Weights of a small GPT-style language model, trained from scratch on English Wikipedia.
Architecture: rotary positions, no biases in attention or MLP, tied embeddings.
Each number is 128 + 32 x the weight over its row's rms, rounded and kept within 0 to 255. Layers, rows and columns count from 0. Numbers have three digits each. The size before them is the row's rms in percent of the matrix's.

# layer 6 MLP up, 192x64, rms 0.339, rows 154-187, columns 0-63
103:102159179109094124084112201114093133119185103143090143145157159126169117183099154079150101132114099085080161143173131129146086140122171118168111108158182185161120183100105102144181131093148133
105:138113200096156101113120128038168134152133109117142178190125136131043141157066168155145090126064083160120180160149151145148128141145134148106177086093100101132157138128107114113121150107133140
084:114108150157101110091146164103143121051135121092088096129135122066182106108154157097081099124080064125110131068094115124136112167189146150139123159128123119156099156176159117129164118085206162
090:124073109151095110179133127076132131097133129097151199144129118165164171163149102144192078107065119160118170168118144121126152133126103199141179139115134158179148152122155162065092159148164121
106:083116114135140160113116135124099111150127159186152082062138117145132112155145118139145169157106098144097068121165154129159088184085133195085099125153105088160133114133150143123191170192178188
107:058093062103094138134177118143106122118146090168178167158168127111127168179107170090155196104111146121144179141140091140145122135109151094161131159071115114131114142140177152102054145168142149
104:126168188141108143134121130153139111165131101102088204101150187111193151167099121139141177089155082121099083155163097087136160063180144146097065136154132101102171129140098165136144142127122101
089:121116106087144163082082155144143155144145159110099128098101182140230106095111161126139131184121133128187142144117142190141175179136155165178144065075141126160120103118142146167141113111142085
106:194138119117171123185152167135162129118194120142150173148157163185106134154151101101129115134158142135124091119118134153183173155161114086106093160139147043108083123133105195098112146193140117
109:154102114153141161120133129091169145146196130141100080152112109089081122135156203151087118110173156104125148103109112095126162156106167133164134150217149156146070169177117138082117085073146139
098:136103065114072100127154129078113183136185074094100123085109112121088082121139131164121138100104135148132117091156172208121114110113066140123120100124049155108098147116165113106122191116148098
116:143149130124051152125127133122156145102158120109158112122088108192200093145080139167074158156142107116093105162174185174087166114134109178104086112131146094136069125088096091169129124103093126
111:106156151185125084169148131191119061230064151162136160146126122125128103119158148079100095176124119142119117156160152138162121133093115125102169099162142104072106192161136139128125141149115160
100:144145173161184146120175146130086118149138109118095130135169124102167147126129135081091188080103076128131137167140138121138116152238054159132131122119196145133143110111127139114119156066174106
099:155117138133137065165143118109067151137139164136133093127151140133159134182158104120114110141186140156151092136155128155144147144111190188175163112165055162121057145133179150128128081133201100
112:124161124104134112115090078139145124056151097112125131076107110123152118136131117227118083116112094178137099145132167154076131127194115129064173119121077109182139111155105104163089100169166130
116:127151135115154140098141115086122167101131169074074058079196135160103110172141116147112092188127131109094070155165130119114127137096060159108135130061130123128169092130126174170114087167135122
098:129073164186113148118149071160148153179154135098154153083130093134086123187112076150102157154156164135191149185101162154158126100159089135079157111102136104149082151114147112093169125125080095
071:091156148191177113141108104137103093132204104081145105159099121115173141114139157134129121139105124097118196112115083128105169134118160150114169176098061073112059114189185124125109129137134150
103:081126143149173147139117190128155141187115096128069138028089089122145141181081116151107127084147125117151116072081125164115151103093110124085123141153092154163161095160119160148096085159118110
097:112155138113070030095139157153123077075156140085061113071146137109153098181075090156090116106100149158154091114141161134106134100102118106139111136151111117159126109122158154153112071159176121
088:138162145069112117126084143193091124135138079105140187106071138097101079133115121063116163168100096110148115119138115137071150116135117101151188047148150093098130129180139147117142125135187169
110:141123173129115112156119136107145111113090170165123099108068124150117179069063133177165094163121126161149187107155120148078138134127152083145128061176167096147086113120120160159165177104142068
106:112124122131147123140149149111159106124152153126139164094128093066140073121117162112124196138175163064131140081122151126167150139097158205115079098170109116175171219099129117169147111104155155
087:149105079125155175126135136182145178062117103096103219120158099125112114096125086122118177167128147101148172086112110096164150157085123138147138126138102157075199100167126120127107087081163115
096:149087160112154098170091135130168135080090089147126148129080167104110145128135032103098076097110046131200121134119142131144149131165129153187108137134112134100129187086145098125176124151148121
087:139117076155122059200095119100105105135121100161178096158168160098129183121111092098083171135108142149163119092117116077052113147161113107135135132116107116169162139075120134174195109139105147
094:172186081110122130144168151099098140142088142184102109124113106112120115151103107162135087194080108132176126067127140088176167201139143122137098117189149091104183124149106106151158138134181095
106:091122143173129097143112064152141045165146103135134088076087111110152076164145109097136142100121172205128145175091129096120144061095120134092148146096126083115082102093089106155104143138149119
103:083110110054145110166150111130119173130110121114131117078109075158132107059153132133128157125074102152105143104114068131106156137168085145126045158099102058097080146181136112164091124135113124
111:194060193095145150134139128115186075121078082153100135142093128071157146135135120121193150109088174143112107133140169142120130155166113142114148144174143059139183152106134155113071154121153125
101:102130124096166187147172127129103073112096099058160142091089147137077142127176139134129169121095084118076169128114144172149148187123136160196128148050106146098119167112143185136141113142145123
086:200096154180197143137104054123107084150145106121115105116111196124103105122078127129155134085095086101116094130119136094167121092148163091161092109098111140151125210136104137104096160123096090
102:160107107148058134150129106100105100211210080143122178090128061117139114137150113147151125115118164099089134148125176079108136126144122164188137166119158106100131136117085100135098071153169150
# layer 6 MLP down (transposed), 192x64, rms 0.316, rows 154-186, columns 0-63
097:073140162179166147123123111155112175065152183156173146091152149123146150064144089169079166162113137116122118132177143135146120175141138123095166123109197110119158165106088192165084150122125140
104:087146114125081169158157128152041137134155106141120074122097090140136210134132106144047115098176149127115114152159100095065172102111128122130121134138121174111090119167170083073125128096138112
084:160181084126096122124184075085103145126079106144128174107132138134067154063172122125140105103136146149116092147156068093143164167118148191168101193123169167142151087136130089141109090109151121
091:151144132139139108087146088139096109181140115181090146129154090056119093088074143145138178163113150074148081157154147144129123105165159115119143147087111051153099078089097085163107132096110178
097:159058119150138106108136071136138118161099124076110177140200159146182098167130088109106111130130122135097117120078168128097174143124091148140122110104100126073157158124121071024126112119133097
101:153174160211130064117130196119092173136137151076098136123123117144077114110191112147100134094180106084146115104036106117144126156166119134111151114146116163110120136087131131120132124079141181
100:148225112093164147140149157100130147102082158159147146108114129126136104190109150144069151099125092166146149151162088130129118147089097138185156108145123087151181140125060166080199131150128117
103:098177115131104110126095118129066057099121131159154159140080101120130101171158102107196124117107143140136098079066135067186152141087109121101156075117166154064087140159130152117113155104135093
112:118114159155062128127168142108135128116107065127126146154084155075098082123117083143089111146225097179072142110173125132100139127155158162161144128136069116103191090134164143101119171151126138
118:128095118185188102126177146115140171161123082131085095111103173127138128109174207181157106110110159085105146130146105101064142106079103150155179153075117149130086141125132169093144154135171153
092:126126221116203158145149158144093075145066169141125157137087190141082170092098092116066129146128128130157173126142119065151135144162127128166164158139139093140099135159112113152107100165113115
101:110171119120171106123144153140142172109064128131076104130046072071132122133092117122080135148163183126102098097147115127150148103108131140180077180123059133114109099093180119147107120144118189
102:147171094133127147144109069117166107120106072106124143148160089144150139099120202107106135124087112081124124142103106231124111092130083085108085128144147180101159111148159082147170138064096119
106:142116191099094070125136202155188150120091148160137112129109154105048161156126155121118102090069125151162153135092069132134153150122161159121085133166141081178129133113183131175139155096120132
092:120147103061090150143133107102158135048120155070145155168109112097109164092128122104102145152116133066123180175120091150118138189137136127125164143104140102059143157150120156158067171145071157
096:159123141108133158167083101131123074073084153136126112104166171134128081150167065108150149141143079110142146166074100208150118134138110112084172170121115169129141102136082081085134120151158067
117:109111152137122146091059129129159156163182118079162165106111129156141100167205134162158124144107133128155105127112125113176061116044113138123097162081150181140147171164163115154138108150177094
094:149141097171123139130164137069165093131094101147160087086134200164101179126163102155128136179097098103051106116097103076084096136175125065130158124119124139083160114112135101152155081155125144
087:167133095073063172091179137074187064151130094137079111165096111142130138139112103115145140070127125077097131136087094098101108120148128152214148134122123137119138090129154162176143120160090100
103:230138127123159079197173150133128122192061120126121110103146137139108098171080161185121165158153155088105164115104134109158152121155139090148167105109125106156139125124138113103171096190146131
097:165129149092111170100122104159100154138082121139084112161161187136115124112110117108121129109088154149174126060161064084103099156141191139127085123134096126163133107122051177104111152162072075
098:150106099061165188121141133143175139115106098130134080121100065135142179101120135172103119153108166107137112140107071140159119143088160153162160203148147158114132137141077157195086081173153110
115:140106135117163168176121111097133109125170101139123155171144111113142153133225157164119129182125077106133119122090107117107080131141134138114216131123115173131085165204101129093083123077164159
106:150070169142137074111110136103142095084126140125125101145099113153107137232142124105193066134143139116127141154142098138130127134181118106116196171154125104113103113155092095112130066172113197
089:092129182154090069151120178164089145171108139133133059092102102119129158122150160212116127111160131157094080149165114135136104062149149137136166133141105122119090187117170139073150136173100154
080:087142171139131095142161140132086111128142148102090118146155173165136120094193125147097133124204120177092157105192146173174109201096126128083140135072132101106099122187156104122110097091099098
088:113135134113164107164136109130148119119157171100081147154153105135102125117137144164086111144167087164118164136075140209150101126159099104097166102145090068080095142207186147097083065133139145
089:069143171147117090115120124120141139095117184134147133149121171148121160108112117127064087077171120139125138121135100116112136150105142096101177120065113115175118141118132211138138158038209159
068:129102113100156131137170100107121116153122145153117166152129159114130110115118093099157108154154104143151108107246180151102095147054147160150164114150127112113133164200152120074122126171102052
099:171121124128133139074163143079122101154183123178158118148113112170105186090081109115125163124133154106111071169165078166121116107126108119197169161151172166159081125109157118091099112135177076
084:106144115153092129170136140146095101113125157128085105077134151199120163120127157107096159155135127108159188091035091115131120125125107116139116113145061120074135138084096171099149069067143175
087:148059142116099100165087178163124143155185149162060062134173145095137163141108101096151085093178149111146109143148097078097083137145135107095109087185080110127114082150102136114117131106128158
088:148160064091103141125125131130146122161167144129076127149138108150110143199162104069125090167148113058109133197149083121104091125065137115176144122156125135097211131137152156107120127151129187
# layer 6 MLP gate, 192x64, rms 0.329, rows 155-187, columns 0-63
105:174114200159106117124162159124156136152115153190150149183114168144177058120120147100088115087083126110158168126085162112134123149107081141113129109084107121124179134131069077181128165168093127
085:091102088094139169160137122117101070155088136101164130130104191148059117085114159176158149152136142151165122140193094144058148124125152093120111089140186177073111116073129138119149132089147134
085:111074134157147163133132146096173127073138168079137105157105162141115158219144151118091074098091134094104104120115091078125140135063112132157168082160137153132146082069100138121111137126061117
107:093141148155121117175164136089174182149129135148169156121135184152115081101161199106140159074071100151141165059102104125126033136116141142077137124116155120163089122099121125131139095156115151
108:109067124125117161110155100139191132135114111135075116176152188106209190160089139084113190161102133121147150125169075103116205083140148148121120115106144109120118106115142107133110116191147123
101:124097145151135134131135138102104110148130174108122083188106137134108169088081200159132113204136150108054089137167123141106121097199110105129165127178070136166096078113091131125138121094168095
081:079191132077151133152117122112087114184174121183134147133100128136116144103096110120119126135172113105173176134106124122147137156145060108182109170092195162113081091083120150187145122109092184
098:125140114129131136101132090110132116091135120119117112142135125172083129133105083184124128130120110125106127161176132162036156133153130171145159220208128224133140118092137146138187099151100152
110:079119140089020122123121089155110135152085120107156121150130182131092147169168181155113121100111148129140110130114142172144185147089140140155132137122133094130085140112180034159108106141131187
101:136103090130191122113133149158174148072076096154151129082153110154142101123133145144150143137180113114144156140131117223160225145108144189087134140144101111135146120106156176118079127164139167
104:174179134108055144133137104111065103103164110159166092104141124151222137136076098141108139187125118148127159174128176158129157127103171147137091074163149123148114116132101119125158121062146169
106:190178073148162168161133164159112188106131106129118141110041115099080129129170125147174084138126149120178093119136150185103122140048146173155112132154139115152108124123092097154113157150168144
111:107147142115139154177134124099085087058122121112070120085158129118191137104051146081124204084165171149154174145120160112129160157119099104127152143143123118107188118173109099125127148147152184
098:138130107141106161103154139103162111152175130149146155098146133106237065145110135112108085067079184117136131124119129127196141127078090132148108083093110116124116094105117152096084066100094103
101:131113164172129155155143138067147163186068123154137093144124147137088192132163096089151113099135169114175146080122064175188133094123179118205113114118149141100160147096096159105144114142135135
106:100117102167083160151071144156169117132122081142132155147069124134132184087228142082115144080150121077152116153121074130166129076176135105132076100168102127112099128134109139093154090127120153
089:150143159118121144182107128133188117089093078111168128141122128155097162133199150137120206159067165123061104103120158134103098113159120099132123126147110086127119047070093119145151146168103097
091:148102063036173199103138151126131108178119176138159121157136126118138118071127079153091127084056134116140160130162165168168138131118131153129132137108133185161094124105090164131084132118094154
114:132105103140145148058107088093087117137138172117102177194097129121104121086175085063137167136103087159125187092135155154125094156135109135103114124092192068100070102117111104145135125079141121
101:145181065146114165065097119114129118130180187164113116147129162135157130169143121143107138127109104104188197069154126147166155212145175140110120125153125143151120146147073108163143164127161174
098:099018150125148153056161117152059118134130154152106083134160155130125130116160191159134109163124105144081153141141095085123164082168154121109130129134115093164088099111071106151123154140122079
114:119144141103102118124118205078134131132081146153134092135124120126111111156068152155130103082065157094191166107170128173063125134171147170110111125171167063171135102073130132133116186111130135
107:095143059085110139090113147134090102067111135166154097125147085184100195196124068163157094100102158135109089131129143148156145149128151129125159127134120123130138161164194109160204121125142091
103:164139132082161151093056115119121173125094164137142104082145075143121145085119076132152184099094125078156145065129152124148161140066116103137153126156082117105190078141150121104144195135104110
096:193137111132112140215096085086148168099073141142145137079178094086131132177086155139116126074093102086144115083096118103087092131138153160110195106145120130135095116117167147102133151167113165
084:127078127133128157145163219111130161105066116130073147092204145130145124098127095088116086145136105093147136115098150216090184193104163103133116145139088122104113108129140103117146110160159126
106:182123097162163176188100165106102146127127066145173125120119165127102166176110167155178095109085146109172104127144153118125131195131147155111128159155077077110132136141121142174118105184202125
112:141097164089178153102159189108133184075152107123118170157170126126089164090144113157118113152136111062145112097125095143148067227122113119131142079137122136109109195165107172113108118109142121
089:152035130138128100134136136151151166058112052116126125140161143121105171151120161141081119148144119080144083139109063137127123113144159120103103096111105131158143119117166235115138148076128093
094:147064128134151121145115102107134122170130095129072156145199109101150133100099158160156165040139105133120047128174123155099107141130133112125124102144109108153140206079084147111106064097155118
102:075135120140101148139130111156100131150068113135208165117106097174165182076139109164092138194111061125166144169083087140143120132103144153141114130147110110109125142124103206097104146128066152
090:130134103102145123074194173168145142115113125103091146120120119120138132079209140090138166151116111102112134165164117138108085120107132171196177129095116125122177051094090110150192167119096159
102:168114172117181172071181161119145155120087120113107166123190182126150154095081156151084179138142119078196139124137087181150102159112137157157154103117101170129118193133127128114134086121093118